config.toml
n_kv_head = 1
head_dim = 32
d_mlp = 256
activation = "swiglu"
bias = "none"
init_mimetic = 0.5
optimizer = "soap_variant"
decay_shape = "sqrt"
Each number is 128 + 24 x the weight over its row's rms, rounded and kept within 0 to 255. Layers, rows and columns count from 0. Numbers have three digits each. The size before them is the row's rms in percent of the matrix's.

# layer 9 MLP up, 256x96, rms 0.298, rows 118-254, columns 0-31
094:121131153084150123150157114159119078113161160089121123098113143135091083123156167123126142141116
102:084140108117131142137136164159128115126137099112082109157160116136130130131118098124149148152105
106:148115172151114162137117082107102120147090121120138126102052118150094123111124092110093085143117
095:086111129129136126117120116110118151173159116149134149157154135099121113069095121160136159117157
094:108144138127127119111120103185163118122148136121160140094138133137182102134147102128136170162117
091:123132120095123137142111145143126090117141179145103160124126118104144150158181086149156099103113
088:103178132132091112137146120140146200164098134114128126188111119139125117144129096106121110110116
101:164110122154155159128124156094101121108102123146173130132112106117161150109135168164155131109170
105:139126133181153105120136139103172108120088167128123122146153141122103156165087133181150134098152
100:150155096139136144070099105178132114132086095108078135118136136155125083132129158130152130109148
097:123091114162159090147149174113130143126143100135132129151168074144148135150144120134125114139168
103:178127108104127089152115147129103142081118129112090112123076127163120121112119159112061133160110
101:147102108091175117184117146120126124132152135105144143132117133054105106169118131113098120147168
101:147134160147081154146104124126104124104166133096139113135130123113145118131147141104181122170108
096:118168118137198132081129114121120075078116148138123175136123101118106106127194127089083163104133
120:135072146101099127129135094105138143153126178132135126128147106108132138109111129126124133093120
104:142119077149129159111113125092102140140120139087148122122114143111101123135136161168140140176100
104:115118125114179159140124131171109112173106174132122122121144084094180131177121108149123146128120
107:168123184128136103122101154153104109111128146142134200135155110120126113166096133120148117133175
106:132102083154157130102109131142149141128084113163137130097115147129170091169131123092155140077129
106:099110113110085117120127117131135124130133115125127147144118116108123114168130098195128145109145
099:128112163129105126135067122153108132137108084102067091129139125084141135136163091105095186105122
099:115106105132107148135103107138145102119146119160128108151092120127060094148092109133153169096083
095:118116124116168103113128134124132117132127151146117117136125113122136145171139101179131154127137
101:152150133142115160131093099147124142071135146137130129123123128114073115095167139124073137149143
084:174088098142142156121104133150155124136089141133141140137168115122130143150120104141132085158155
094:119154166118105178127101109113152095119123167133085150108166149142124130185130108127132126125137
096:159094152080133108170183151123123099157135142182118087134132109096124144124153092114147133134149
094:127091121131131144144151136128098155137108087083170170111131129138116126090102132116140112129089
100:114178147113165100123141129157102141166168116141097152132153161156116132131108128169102133159162
095:116116116175128165125128115146150130193136144104150122064164153126150109162153148100165152150140
107:095143125146150171110114122107148162101086148125106114117138130105110159102117122161103115122131
096:114117120159104165107150099122150137106099112164090129097157127142163119134154096108115159124126
095:138144166130153135117154136129130082128151134099123115150104126084154111168140120109123113143116
106:135130105115141148157169123155127141136112104109149165109187157139104137128112125102117187140162
101:134116118115132114126142088121144109131100177138141111148158127174108141095151119127123113112144
096:131107158112159130080133155139123174119120138107133128122134126137105129127132137146176142115128
096:134095107112083148093081105141094118152153131120150167086139153167140129144089117122114120183109
088:149179113128148176130140113142139168125104125076080111103134183122135121157134132147145128116157
103:127149134115164151125142166127155115143116173108128099126096112098138105124135147129121136158075
102:142119148106111170133162239127154120119150077174113172146159126121140153146101139150148155133109
101:144108133149127128063133130133136132106119104128140114142113137150157146111082120135112114151120
093:175122145136081116139130125112118115148134138145123118134153160143100166132121116078122092117135
109:142102100136098119123132114128102117119149115119176155129095107126116142170167133151151129152142
110:081159101106145140129091108157179117187093098135121107148125109134133129114130154103142111142098
102:137117167160119115190129119114103103117142113114164088136150110092128145144140094112087142156154
094:126161143155112141132108085096071131142142130132128111073130119150131147133073114130135113081124
095:112161123101153130121144141112120141155133119144107152132141137087133147137143159121082136120142
094:151058102117125184075123118163133092128141101107113164166149100098099098147119108119150153133106
091:102129144124101132176117175136145112088143120068124127115122159124123181126099122146132144139116
096:091079080150145112173139128120118140111123141137109143101109121118133115108142092127132127136092
112:117083129116158094127152148133116189134122133133126123128134141101131122159127123079171122135106
102:125121120139127146134103117104122135099142163093069128152193056145145143098077123142068121149130
110:101117119121124163140164121072113139120126119158121131125112118144124125103136180127079116096137
095:152141138129136105105104146201103113126138127118134136074120093145131110164121130116131151132127
107:124154111146128135126145151170129131130116110142134122136133169092134129125110128107133150198135
106:114120123117149111144131121132081155162064129135103154133121119135138168131153181110125117164132
095:145148139152150152134116130136105174088142115130071096078158106110147121107092170118143098118131
104:161168130119167133138156128140118151087116151134126119088081118125123136157106129148143108160105
106:139090130104146111101173170144121167121160122144078156137108119150118120129121120110188125124137
101:085105125141146118088113155083130124103137140104137130120119121078115180099123131132124131121141
104:168106104117138126119116109072145122156117134114143107097139114093138093128137127097162087134123
101:118124145142089150096113137095154119107143099115148082127104158124093149103137121156110116125120
119:149135107138083136090130105083109159105113131159175162134160119108156137127133126093118116165099
101:148124133080081142109152094125153182137131110138113133183131125110108154089108164120107130113186
100:111174136140141141123148139090159152154125161112120140150153107148157135082134124146105121137111
093:161095154096133104135102098098116145148171139100156108174151154112150146122125084132184101154141
102:145128154151103111127160109116133130140148101126143158118122084098150166161168139147118099091112
102:135139126111131109083142148129157156133150091125145129140102145122133130138125116120151145158102
096:100144137102077132131114147142106106075144177152131150119131155143124092140136108101122128140114
091:130172103190138134109079135088129126138142137097114080134134142145108158122114152088159143130118
095:124111129139138113099076164141150139142117141096155118104111138140101132101146109091142139132135
094:130125130112126103167144156140149121104162136120092093095125069118128094132108139167120116135137
104:171125152109128101121101171170132120144093122120134123119132143138117118089160147168133068144089
099:128152091093097150123117110100153114108110127144121125150135149122096154130061108110106100129127
091:135167134087128145130129117130154136123114116122118108132123140102141163122081098141159105103114
100:096137137148126095121154113127116136156145089168154139121161130150140054141122156131140143155127
099:122174114109178117112150115161173138127120089066129138130094178096171129128155141172147117126117
091:140149076082091114131138148138120152132158105101118103125097143165087172114135127093101114148177
096:133150096087111090137156124096147097125148108121120137129116146159165130132120157102179141133107
088:117129144121147122118131125163148115118115142142103125119124133106133118163124150108148122107124
094:118177115134122143106114108137117115104098122144147147145130108115129094137159080157126149172136
100:102135119119155118073164062132160126134155122128118094118119133138120115142133109115140140101092
096:090142138139145112135127165095147136111105140156116119134110099104172131136063137135146133168120
094:129127125156131139163118163153147117142116169134148156094122120153154127107159157148139135136157
097:142116135121076134112093099098127116121092129130116147142124112153122109117114161123121138146160
091:106139106125123158127097108165159158124113135098183111114140139119143120109144165133089143128138
120:156139091131133172124115139163161099070132137144110133120102133125130121177119139117137096126108
098:133107095104108142119111105128125129110113151127100120085165107148087122132138164091088133141112
098:133087109130106112135134107113118113099158136109096146138132120115113075128111115105181163138130
098:173123087161133117117095127113116139113134066136100155136166163121081126109144131138145144132172
098:126154152113099143129139165130090134133153111072114081113138118129142165150128139155164141140158
102:123158139158145150129165118152106166083093123125166106136187092084159146092131137103154110139100
104:131099110158133164129133111154109103110106101135137124169107119111169120120124126144117084117118
096:167134162105136105132168153089134070120107162106129099118119128121123125132161136155116143131147
104:159139119139085106134112144120152104131137082089134130123129168111135109147100138130154142137103
104:153112143179134129133179117093118123091137181141140132137175099103131138127097135110109138126089
102:095131132132109086118125103123141126113158130121111101123092133138133125151157157128130131119141
092:160114109125145154107110116114124134135154143115124144136097155133124130156094180138144088137155
089:137126117159146159163144143078115142101119115145105167136111127107156081091150123112120118126135
094:104151135121129105151156149098107133138110112147161121132128090115113105135137138167164168123126
098:078118129131126139137140092059117128114093166132109117105113128097122149121142153120151108148120
093:176105110112098159124121131106126126125108111126076047142139143173111131108168132114103138146105
092:129148146142135103137116172128150115162105134112182117135138096122108133180137150154154147124161
131:167123155111091140111110109111134142124112119141102156169156136144135151118117118124101111124117
105:110177124175164159125138132106122094125094093129164144139171104118149099119127149163150121173141
105:189149136113126095096143120083155190139102149132113142161118106115082145112121144143127135168138
097:143166109052118131161144121144141098169121130110151127116136182126110140122085099123122126083125
124:131093138127138107113101163155119147119156177111096120143143135153092122135090124123159148119112
102:143098089116152128092123099120114158133167086129108140132101156142059114090129119142162122128121
094:145102127100142127141164097154103142207129118153113157188151137157117125129173102125146083109101
098:133129152131151081086103099116121118099141146190150164164114142158144117125143157160130084133117
094:150158144123139130121152110189139143143128143123158068145144117129142110119097128126141114108142
099:099114146146135124108110133148124104181118119153114127126130097133152076072112099086113132114136
097:182145115155174112132156125105098140152122124146114103160117090091111132134160128143105152116131
106:106129091136120136107093120103119120085136136122125134145136142109141139136109101133118146092143
099:116118116152106158116124162137109142095126142121131156102143157103118157105140119139148157120169
098:137094141138119161093149114156134124123073075163124132114113133136167143150105156125141109131115
103:151151132077100113139167110109106102128142146134159164191116137095133075149139080113154086149118
100:144091154092124122158114166124156159102114113144088137125163129183110102135113129142137044126152
108:060184125114124113138132133154141153133130099124133112106113123152128185118157124090128155108109
096:131146123112106115159124142140144122166132136160128100148138145140133115137145093148096107097141
100:151117143121125145141181120154128108132093129127103095154077092172171132141101154112156116143093
093:129164109115141142181116166081084142119149146186125103127157121119146133076121109171187114131157
108:128088137087150123154128187138114084123145123110141119129140137143174152111141157108124160168141
091:173153160108138126151119137119159157115132085132117122141124144131095122119105149133084092141099
102:165095126124139101110142129135140134213135155115120110114144112099134156124140089097155162147150
100:113147126116185170132154142148133138105157148160135102115124098130165092130104128121070134138088
106:143145138119130133102160127113102085144107140121105137066152126137131108126145116115118075119127
101:139129099112134109129120145153161150132108162149111129117140142169154152181119145172085097133143
100:107132159123116116134149138110099137127114142103110139121133137128115154090134158130138140115119
098:136144120141098114113108091132132129184125068103123088141106139131130116126074120113149124163114
104:159128097135143100140115161132131099111179129096143128096106159145138142133101102175179193152105
098:133161126129130120115125102099120144126114103181098133106158115122132110131138096105112111138131
109:118126147175148162124133130110102126164137062107093129138140108130095116130120113111139155109124
094:119101171107126137108074125103114112099115136127157111084148119144132079179131149124125130127147
110:114136145143115155118135155130129043131153083149139123145173136127074146115112139112112140097104
# layer 9 MLP down (transposed), 256x96, rms 0.289, rows 118-254, columns 0-31
092:117130139087129161144096135129133074111113174123103133099133127104106183099113137140165127166135
093:083120136138116143143103135182149098183134168094125120153176131129125133152173075158112128157078
104:140112166129155115162141121143146154153144145138128139078148075121140143137157098070118122143169
094:169114151151156112124112120116093141119135100139128109140130084134161136112098105171102119125124
095:110114121143123136120155105117122105108132135117112137115086160155119136108135139168174141124142
095:155166089137128147076116110176135150097140153107164102141098089093164089112186094182140102123101
101:103109176146129158121130105168132135120119155128154128126143124088120124086120103102118103141133
098:133154117114100114085158102130103114136087135153132100102103098142107122142131079131129138157086
101:092142140094166096137111148101130104088160109157092143132132135109127121142090116114147124144079
093:095127119113115144144129177113110132130114156098135113140148150133183111124108144176107133145130
105:139103116135133114115119099167157166139157120095163148168084048112150079146089116144126131140129
103:151151112099116137191171135115141154105110112114217128155125135087128130159096123159140141112151
102:154119124123157146129141145156137136129139105116096171131135033112111146136144132135093105087130
100:194185135128095136120140142151096154124131117112100115145088127128109165108135166114093116145097
098:142107133134055142103148177117135130116094141105103145091110117128132141122129158150145116178100
117:149048144111112131152148092123116128139115116101135112115152105076128135153131115131107161115123
093:094119097118113100107146144092106159162135105118116124142121120123124125153114114192156140107104
102:148132117133101112077174077125178137125096138091129126137127102133109125124113125090114144128137
104:141099116075103113110114138146088092099130146112113169158108152183130105161111087076095141148160
105:092106167109112123116139166154098117115058125122116151110112140080110120169149132098133139118147
107:119081146114132136149151155141165096098135162185159104136108091116137132114119161137144123122131
098:104163114151155163141167141095152130136086136135140162142174167095140095130152145107134078103122
096:130106115112179084096106172150076083121094169154085130122129125147147135104140105144125151114137
093:130129127169107140124124167111144145116123131098140111162174184139144130103152137094187115152130
104:121153120162125125138165105116120133131094082102141105135139136132116132158097115091122125114091
088:089108124107112131142110113118068108103097129077115128180099114139104122119078179113143133138134
092:117105131096149146152171104110121130076132132110091156080133067097143124125171085123075162146126
093:135162154121130143136146103102061126149171111095123097096063092132159127124109097129113115145108
098:126084103137157139126102135119089161111158120101122147148132183126100138113138114104109159116143
092:115164153161149147124095099133093120131199121127112126110111123156178116112137098132139078105106
099:115088087107161111147106103129144083113120106130144107132128178133062148178105137127123115107175
109:094166143174140153114122107156159126112075132144105151159098133117124149158136167150138120113159
099:126120149138144148155124146106087117129136078120124163142139110110104123090142127120148168137113
092:154126146117104175133165134148151128134175131124131157133131062123112122137119106153143126140071
110:117153167127152107119129153166091151117143155161170175105130170105164163118124169150116133134160
098:123123104110117154116114131134146107117126141078125128101137114138134126114122110128112143157124
091:113124160102168159137178148149148139145118157130111151125151148038127123132130139112168117108133
098:127106165145142137114114141114108125081131164111116146128138100130087135127141130125154136115142
088:133158128142108093120117112120160120190154156106153130156161118103119111143082124101095128125117
098:087120100099169067136138125093127147124109122187130123146137137081170114153105127143147169122136
100:156130144107123172160145161079098129150150089174143128148098101179149136137111108145108131132102
100:133130168161130177158145139106154090132152148114153132093145144127155161119118142114112134117104
091:093080161074144136137111090118101119123140092152172131154115180143112129151116140141123174131131
109:106110144131129122112156091165126128102127150125136108096188193116110172138104123104081139074115
107:069144124146133165149121120120094110090123107124124122125115176101079117128140132149116102141145
102:127127144089153119070128052092128141161166090112178116127126088107149144101151140097123152134092
094:124156120172150105129146138103131134118157104118114080085129109116130151104093151138159152179081
100:131151142132153132138135130130160108100121138105143145090165132079117167121136132118134142107143
096:142089175091107151112099122152121104117170141126109132160117170108156099125138117113099139151086
093:139102172126126131127139076132145120139118134159137111118150127095138115139135092142141099138089
096:143138109116122112083118123108083125132153138127119152086175099174166130106104138115082126146128
114:141124151144148108099127130156157086093157145105129161090132109081125095107137131098155158136162
091:100110116138095128116123133132128149127056125128158148111112237108144116145129120130153155133158
110:125134126134139153142133141098138138138164092132127146147138183102118085087131110128108168176104
092:125138138140117093107163153126108142120134116131137132161108150135085089122090163101146125134197
107:144132147113133097122094068164152159150124154092076101134117099135133135142116089120136111122150
104:090130161152155089126148148122108128110093156122107152140103198113108127134135101110126128142148
095:100134153173133118107145117163143137139144102118128117047145110149143134091072116143137097146128
109:114127107167122175114137146130085061106132121113139142105107139137104150113089140151137070135132
107:127134136080139144113164169132139147124139109117103127089099155123148138136129124125144164188112
100:114136107097167144114140121134067123155145126168166101071110057142112109134123145134108111103162
106:132145144117130135170147095147079131158134120144126178143138123152162140165164101142117117107175
106:152127163144162092122094134144134137143142110127110117149144042114147164159120125134156135132082
113:162148159166138123157130059134098154174157132102119147121131137118129086105089109104093096120124
096:105137167137180172157132135164104132087139143128132134108104071130129125107126108130099142108129
098:119114137166093133149155095094099104116118101131110148116121095110150153176125101137112105094171
096:207143135136161104123151172150098154180085129116138150152085112137096110128093102136079146111137
096:115109124127117164128118104116135135147168130172106079079146067152134122112141107138143158132081
104:103141128112159146152104138138092101119122151108112130121176143135109144127111103116109136137177
097:120142139100135086091172152125102168148146112126102131071096100134094180121155134132145118137153
094:125145107072098143147135163132125148147135104155126171119123158149113129125114141159116139115103
098:110108114103129127130154129135081122063149120148133121106127103110136107092158159155133127129127
089:124136158121069109126125102113108121138145117161139114143098155107100145158160121129135146132115
098:110127129150149107147155127142117117109103109104111140106106120092133141123108152145108131114120
104:088128127119080158140121139132129090118111139088101133095090148132138152127162118166119136135086
094:157130122136121124115107139087145116080127170123078161136131103106172114113110120135149108151121
098:118121174150109149141126121109113104182096142131091141113110100131166083153153108120148131157102
096:106100080120109122147124175131104150111143121163147152114159110163145134144098148110117178156091
092:117107150142152164132109152121152178127140123103101143153087096110123106076105143147115063147115
093:106135142130109134098113087128170125154117130111113123149081157127083131125124137135101140139164
093:116121124147106134143169152138139154143144153161145131135091122130138140123107174134089124122104
093:111111103124122175105146135146049120107134132139087164099128109116109118107193103142102138141138
101:098093147107123104149096169128154084110108138147143135122129072131127188149130112130154145085148
100:164157184139159169128141173105108140143106091083088136131144130163114148159146119148075103144137
098:112153111097144113167089119112070161137157105157149133146127114133119086168125169164120118131105
099:137076101118082099110137136153116105096142158132104130096152156092136112133171113100126134136099
100:106110105101145082148104117140144130096143094173158159165135155157142147132203125130109139125137
113:138161130137139128143102156178092134123093124097130158157153104135122129148144110112122153148127
101:136143109155096173102135158152098123120166167113064120127134139087142136132080133093147136138154
099:120156135152143113152122120169124126130102107106142139181136139122112127174134112152130140170157
099:123106137117127135170162116133067123157168105098111145092082102122135149129127129176129155100188
098:112142171103155143166162140140093111171094121121136172133100126095152146134163148132159104147166
100:118139126146125158142123133122100128121128104122125109139147071119157147149131106128095151145097
106:107139114138152128141132142130124131150132106160167148074089173116107146148139152123136092100126
096:137136160143183133161107122148098142135099110128143147131144044103096121104146123109132129144113
106:154136130136108158176138152135176115132126124115107150106156136105114143131096136126108102173111
100:150080081119140127127071103134151160156172148148132115174098115121126096129130146123121114169154
105:123119130140198145140095139118100138100134154195110138095147089120132113132156142126152150134120
093:121102135111155129140103094156153091117114082103157117116179131155118137138122125107089155087121
090:151126059123119101127149115113140096170094119070118136124115121095112130143111114088158127069111
096:154138127107121147119135126102119100156148106199100158118107132164146136075121168138103130131106
100:149133114118136122153189131153101137118133118104154109101144091180167134161124109141128089138145
092:128140106147157125134154144128119109209147139138101106121147180101129116104146100132103135159149
091:159100155082181167103139102123179135096150126148110152135131098076135139102129129148115083138086
123:159113152142121133156115099129118128101093144160112158139122158178120146114110105129127130126101
112:123120153129102134138130129111138159143140158168113140135119186108147151130147136097096173166115
108:111144146133116134125098130128114095117187161147144132174140133123145129133170084131141116122135
092:165138118104151108149140097133135109158144090139116100102133171116105080108128128130116104123092
114:123065107115124140120124134096095132104109137153149113137114121081107079148103111139152119130149
099:131150135172131128153141173151119092135154147137139117119135090136146178148151150155144134132102
096:088087131123154160141158164149116106135102108133139173128148135147132153111147132110095148131102
095:135141124183172093151110174162123054117138116059110148116149129141094121134119152134099153103146
096:115160097144134135134127111149126177126120144135128092120139113090100105138128145163052122127134
097:115140176142144091108127153122172080112131152108173085109114148149152178147111119118155140137097
099:111146122127152116115108133090139103149108165091117149131138090114045138119103143133108132132113
108:119101107109114104143128111158118120139181147169088124110112153130101127131111111118131117095107
096:124131140087137142142163112111185145089165091146151132119143115136071164093148127104101149144094
092:120122096128112130108107100141098096139074130099113148128119130102144101142117136112109143144115
105:139132157149125110130145124172125106155140121136157157110159103126136143151148136137131123119149
096:146132183107114124178136106137118131152112115098107146100136179119101120111140108134119150151122
106:127132110113121106157100109104159141133095094193180143107111145185153130121089089162148155103145
098:144130123131117171142152115147095144100128139131135138123102170143140160143133195111172127142147
101:138118096114116126133146146134155149099128063112117144104153109114116143133151125113078134106146
097:157095127118153111091117069152094102099148134115147136158167098129123133153117098153089148131194
109:129097124132098109147142143116143124126100152137154088123141049139105108180114113126098180126157
094:160138105087101123137108146143159096161122124138117102146119149095133113122111108149141116121110
102:130121102100095112118110111158155136096153118170130135104102181156129139118148113131101119108122
103:141104151126107115127124111131105149138117138179136167117144114098124131108162150080108116128089
109:118093150141120184140123106120143132108154106108148137133140118136173144137110100116127088108134
099:152149132114102137118160089114114146110122128070173105126108176107101108108156128101172160154144
105:127098138125141135103121115106121131161122121142111130140121173113128090121135134120134173150083
099:139150129099109095155118172146150124180115108087089112117124147111138127124052146084178167132149
105:152133094133154112175134137143113142124117115132093119144137184104162134136199097181153101139138
097:153104164149165110135132117154094128176150134111119133118113109139118111060112124113126106121092
111:128127113098109108123138096093127164116092146160156091156115168143112133134165138117079163136107
097:119134117134111122094125118119147123126123123130169180142139136109054128113167141125150130142166
110:118116109097077190138108145140097133143087109117132098108106132158168108142134125181141128092127
# layer 9 MLP gate, 256x96, rms 0.31, rows 119-255, columns 0-31
097:118125137143107141150134135118119093137141102094122075107185151188140144107124131166148139126090
108:119138150090147122100165126138154130139144111137146104116136176102120136114108139152140117115096
099:175121112126167125120134161146153113121129122138120109130099142149123104163168120145097119096122
099:123090126094109082130147142145127134170149107129145121139100127156167147102113142141143066099119
095:095148139152100140160069075154130112130136133122116111124179118125071091146087168105161127153172
097:104110151135105158107181170138123124143166128148122092094114109123106146135139115145162135093113
105:097104158115137128109110111104143137169165118125100158154121156097120115080135093117119158110116
106:113146110131095111114109163170114155087138106167109128121107095139124101125120172133133150145132
089:178144111128117118101107094127124120081145165098125097109114157161121152143156152166114129096131
106:120119135168121118106122149159114122112155118113128128128134124149129165103089201128152123133185
107:141129079112119103122113122112128145072116147093141113130130101117134136102108124154139128123143
104:107124125150142126138115117103116102101130116153141126131163118092115131100138131150158157148117
102:119174132134177084100131085164168138137117105134146131149154140110155149109141117162121099131137
099:120137110122145125100154145114096144115133151132111177144130145154148107105177127153147092112093
102:162145152189095123095126141124108145126142172152130114141086089115146107120122126170160106152091
099:112090156137155121118141158136132150099126102173151168150129124077135106103111084138143123106122
096:133101150170151120090124153175109146151148134113111147125123085107145072141162125105160138112162
099:146159147151150113103142120174124149116149118142144093119107108132117108121124147121082118113067
089:170128111141124126123166098117137140148111102124139116084134131135172130116187109130106133101132
101:110117161115158117123172130111124163100172185133151157132123118105119091132130115149091112087147
099:141111143089096103166108140115123147151128116114140167107140115170130107105132110124140127130105
100:128166131129105111095123104150118151169161118152143130116139118123105146119142119076130158136111
090:131100091127131089132125103108125123133151163150151101078111088142109105152110114148210142175133
104:104099140156147092145131170146121128137116130112125129111112139159136113089148134165155095160104
091:155089102105086138127140108140139135121073151141129145168103077134120124130133146123145117159137
100:149159141101133087125128155198114140161146103143162105136125085153109131133137137117141164126090
098:077118075117196151119089117124114146150156143115136142159141100167159131123123152116130095131117
100:186146090137134120139139160154093154125141116111125105125131161150116120128120104146139147144121
097:174089132161120144156120112159157135159126155094142096097116122142136123071154126089153088121087
094:121124116106138113073104166177102141163144130117143133122129115118161098141136149088140159141127
108:125112131151131164104114096072087138126110145117125109143183101126127110128096152156146125092085
105:152121113074127128147181101143117142118193131128144123158154139139171140084106183130142117069146
098:113125145126134085138109112124108151103126133134104115108144134135133122144097105126153128131133
107:139118097101134143124130111102126140140098109123107100135129083144091076079122091172144130165098
100:130095107177184136103167127134121078118132159087123132155185125129122146079178145103127115146161
095:140089146139085129114129105085127118101168128078132089143127155117151130143098177113136136089105
105:138157145124141117156160137141135112072151117090153135136152140100118106155145111134125118134094
087:124109085101161182163133147161125107129123111129074162133111179149118126145116143162172113163128
099:158139098118126142128130142117101171124117131146122153162142140122145147136127127115108147116139
096:121168115132137129154119106142138125151103140138132083131110114155126125104175107192129039090105
105:142112143119145115069132135133111134150134134105099108157113087107153174174151108112096147163156
100:101092096129133075123112116135144158151132105103139071131097114135099169145117145159146156097153
103:155138134181141133112132135098113094126141118095102105170132087116140090127122140142150153129177
101:102104139123135157151102106111133095126154137103127147106100094116160157117133161125128167169175
094:139165109104134123085157081109152136156143133126093119144155122087135110089143134145138117093094
099:122131095146138153150123126150112128113151139150088106139087147131117113139142156104146092139144
102:153137123114136119127131162137092127161149147170161083115119077097124106093144135118141132199109
096:142140115130103106161115106124107166146190104117118102158100134123146122168122108173144150175107
093:141119123180167134089081141157115180106122125126135115144092097150110086142147123125097101151136
096:102134129089124120115114096126129116127158131144166161147115149113119075152104122144138145162138
101:140128127097133168125114164141103149097110099177156143134124155137113154130148114190140141162142
101:131139128161145124141133135094137120094112140112104139170193050127155125085080105127110114125088
101:124170118121151143142141115134118128134114074155167136136125128151179158135148119087099159109100
098:172129102127184104105131083177121174151110148138125140102125111107131110097146143122140107140115
104:145165143119167089141074123152150131099172139087122086079136104114122110120105131139122141115136
106:145148138122103126133136144116136134140163176147130130120083114133148155117122177119117113109110
095:121143146153092111159156150146122178122116158127100092148090147150120098107108146141138098113109
110:109128116078161076105151168138168165131178123117146122157184099110148121122157140132126160152142
102:152167120139107127159127121116115181144122120150143081141130096110125185123121160156106122116149
106:143117153177162103072078147169141126106131118125131088136144145112143113138157134162124126141169
100:107176156146107111138151072123155110172144135150111117138135107150122098147158104149097115090139
109:129147129112109178124155138110138125138173049106108115110138145101115110120134119129103172110112
104:110131130153121130149099117116084079112210172152101153144095131130156113104112119115143160131085
099:117109124132104127125095163099096080136166125159142135116164115146121132114162138128164129080092
098:117096131143123111106078129106116060153119116147094140116123090152121156165125143099083129135125
094:140179124118113128123102095140116178134180121108114125123102123125101141118150136147170164086138
108:100104189128093168158100154113141144121131130139181139111095123139171102098111130165140164129154
109:131139168179133132098109119131127131140136127136132117128103119113130106117126166186081092101140
103:146128108104109133137127111135140134158121081130106160112163144107176167110145156143130130142138
097:081138147065135135174179127195104114130110117146156143139109157123158105115122138113155108136133
107:084162133135149116123117118174093091147103136148113140098145079173149122134125140135147100119133
089:118120123111113106116110137134129147136146138075116132190103115100131118119114117155145151117155
103:093149130158118135129123151140160145113158141100096111147112130153098151121154139176115117109156
101:159127163117127116109155154146125127126136125146171102147140089137152129170142157089139124136131
098:145102119109138131088128100083082140166158091119103102098147101129103127120133107147140125131105
107:123105151122105138135129138112127115213122147102096141106141136105135143143139139144124125146144
095:103111121081113167163127102136116125168077146101122127102172082157114127119122103142136111153143
094:103067153114128141091120110092101118160124149126102139117128119096124148117163175143132102113115
095:145170129140129106119135148098154097122153119146149108176109144164163133136138144110142166147131
086:109122138148120121122064128104133109125122127147128118109123129120119190135119151112131116104156
094:150123179139129090133160124141136183095130106141127103104115125124156127105073164111141100081114
100:145130131161167148120191098106130125150142128115095152153123153072119104112121106139097123166148
102:122134150142090098169127100137089138143156159120128114132120106139112155126115154144141131103081
098:123107099127105127103111098089121110136175090125139150150142170094118111149123147151116154133139
100:108192109149145115158161140108124145132119126116150108127125099120116128155097136104125123104115
102:114157151109119088123130131155116115121114093172119118149141105104143114130203098157140159114137
107:158153115144139158111130150135111149153154149146124117129120143162110143126119174180137144142190
104:148108084096110130140176140108121173127156203114117158156143152172137090128124125161098096104146
093:128090140134136136141159103112120151089141181139142130129095116129136136098159118122114142100150
103:139117129140117125130160086095142151151147125084156071130104136125119139128140125139158123149121
096:075128100114094109102121164110162114114143095140122119111123134127120122132119127156153133121117
098:136137120110129146166169103094123124136126141100194067125153113094171140118133151121169148108091
103:103106167108119102099151080122093179163120082111140094111132124134108132092137144148124094095086
098:133130136114103146159176135104132130147183085151127106147162103111141138132144096155087126141119
105:116091181163135110151088110108121148176154130111143106114133136134117147110173142109120156131104
100:106136124083140155117143110110114113159127149106153120078102129146137116132145118134136079153163
094:125112098118157136105115155146129146128108109143116166089114114121130126129132117122123146136161
092:113112119129116110120100160156134199103111140131107122105098123115128153137128135107142121131144
085:124175112124158153111097127112112149121166116101172164135124133160127141129142113101101072107116
099:104136113131173132146122133144132149168126138108142104129111141137140107114148125164172110097110
102:094133126119152134128134106182155128099167111095123112138128177088143148119138106134152128151149
101:111105073118124113105123130144131102134126181120078123164108095123162132114129116156139148158141
096:105104088114111128153128094148124162139113125106102152161151140157150128083154137124124120142120
095:133156154142147138096124131123113099142155151142175129109147073128178115135172133146095096160157
105:128153156157156108152173101156081120108151164141125120130140078141137112135139158135078140104126
097:172131157136135112138090097136118086105119153145096142110146138138102111123151110138126107127169
102:121133158145158123140114122134133137134156127157129140096178100191108087124121153108164078185130
090:101118098162138128109176095107121132114201162131119137097127136122151092136122127158167134129197
109:140131104168100141143169137113119146131145103123193098144123146140149168171148167141131148103131
100:104137113113145173110158179153111100127140111155160121146139152127133180141117165171109110135122
096:100161132143129133107125167127152138153156133132130128081133118147148132174141159105103106090124
100:092144166173126111112143086130126102130127099060131158075149119154118139137166134144102159118135
103:127101090187120118151115122126119141112146101175114128134134115138131082116096134193126163116122
097:139168097143107153131107098131104115140147083142161142145112143109118134125131085144149200170101
107:138170165148122094138133174101110180136166135132125119147160091094081110126140161141148162156109
105:148110122136185106083108102108132126167130137110109132124102140091146104116124155129114138124123
098:168141127082149146114139149161149083127115094188174116125100122098163127173147107167136117133097
109:074107080133136155100162126108105148103169156119104163155095166093136113130109144168103149143154
099:112121137119145139115150144130104150112155121103114168117158155170130144130148117161126135132167
102:088109112144089123116135111136130118114169116127148114107120096112107125157144157098101143076148
104:149113143118075133097096163121168102141166182131145166138141130128118138131113081109158157094107
101:078108131130136107099165115167119144115126114119106088091107119122102141116103165134080131121179
098:169076133112147098097134138126151161115174114079127099128116153089129158183140133145090163111137
101:108125127129133140129123113117101107084165134116131127110139156129126163093149155123116179154169
098:140165116151155111159118115147172072148110107112115128140068132069159113099128121152102113115113
106:140119113129142115125130125125123134165128139161077090113111107142136121119138131108167158080126
101:122121135102122169125128133099109154112131114094121097111110113119108069096116164152117125141124
107:104160137123128200110096147121101127155169132124132118155121122134126133120128116111122106135158
096:104086175101104184121153088128126162149120128097159118127153114113112174097121113095144124083136
109:186135078127166146106162110080148162152142136117169160141132147170132153116137146158113124115134
094:162130118116140105104111075116142136182168106098102118112131139121134120128100162125134153157103
103:060155134116131149132147168132149138137090155124152118126134126167134129092152165186122130139149
099:109110165145166157111090126137103117086156148173080145098118100168120094135120113115111156106107
106:137122096115106119105161117154123102125169141107126102109125120076141137144188111110153146143138
104:118124126061108184159116144156103141128140118139106127095150153133154115116134140105129130127106
095:135144140119150134102137145137104097136155132167145123114119094147141084109082124094125165137128
092:154116161154151102144135151133118146098157168125103157076113094139107102126108152122110111136122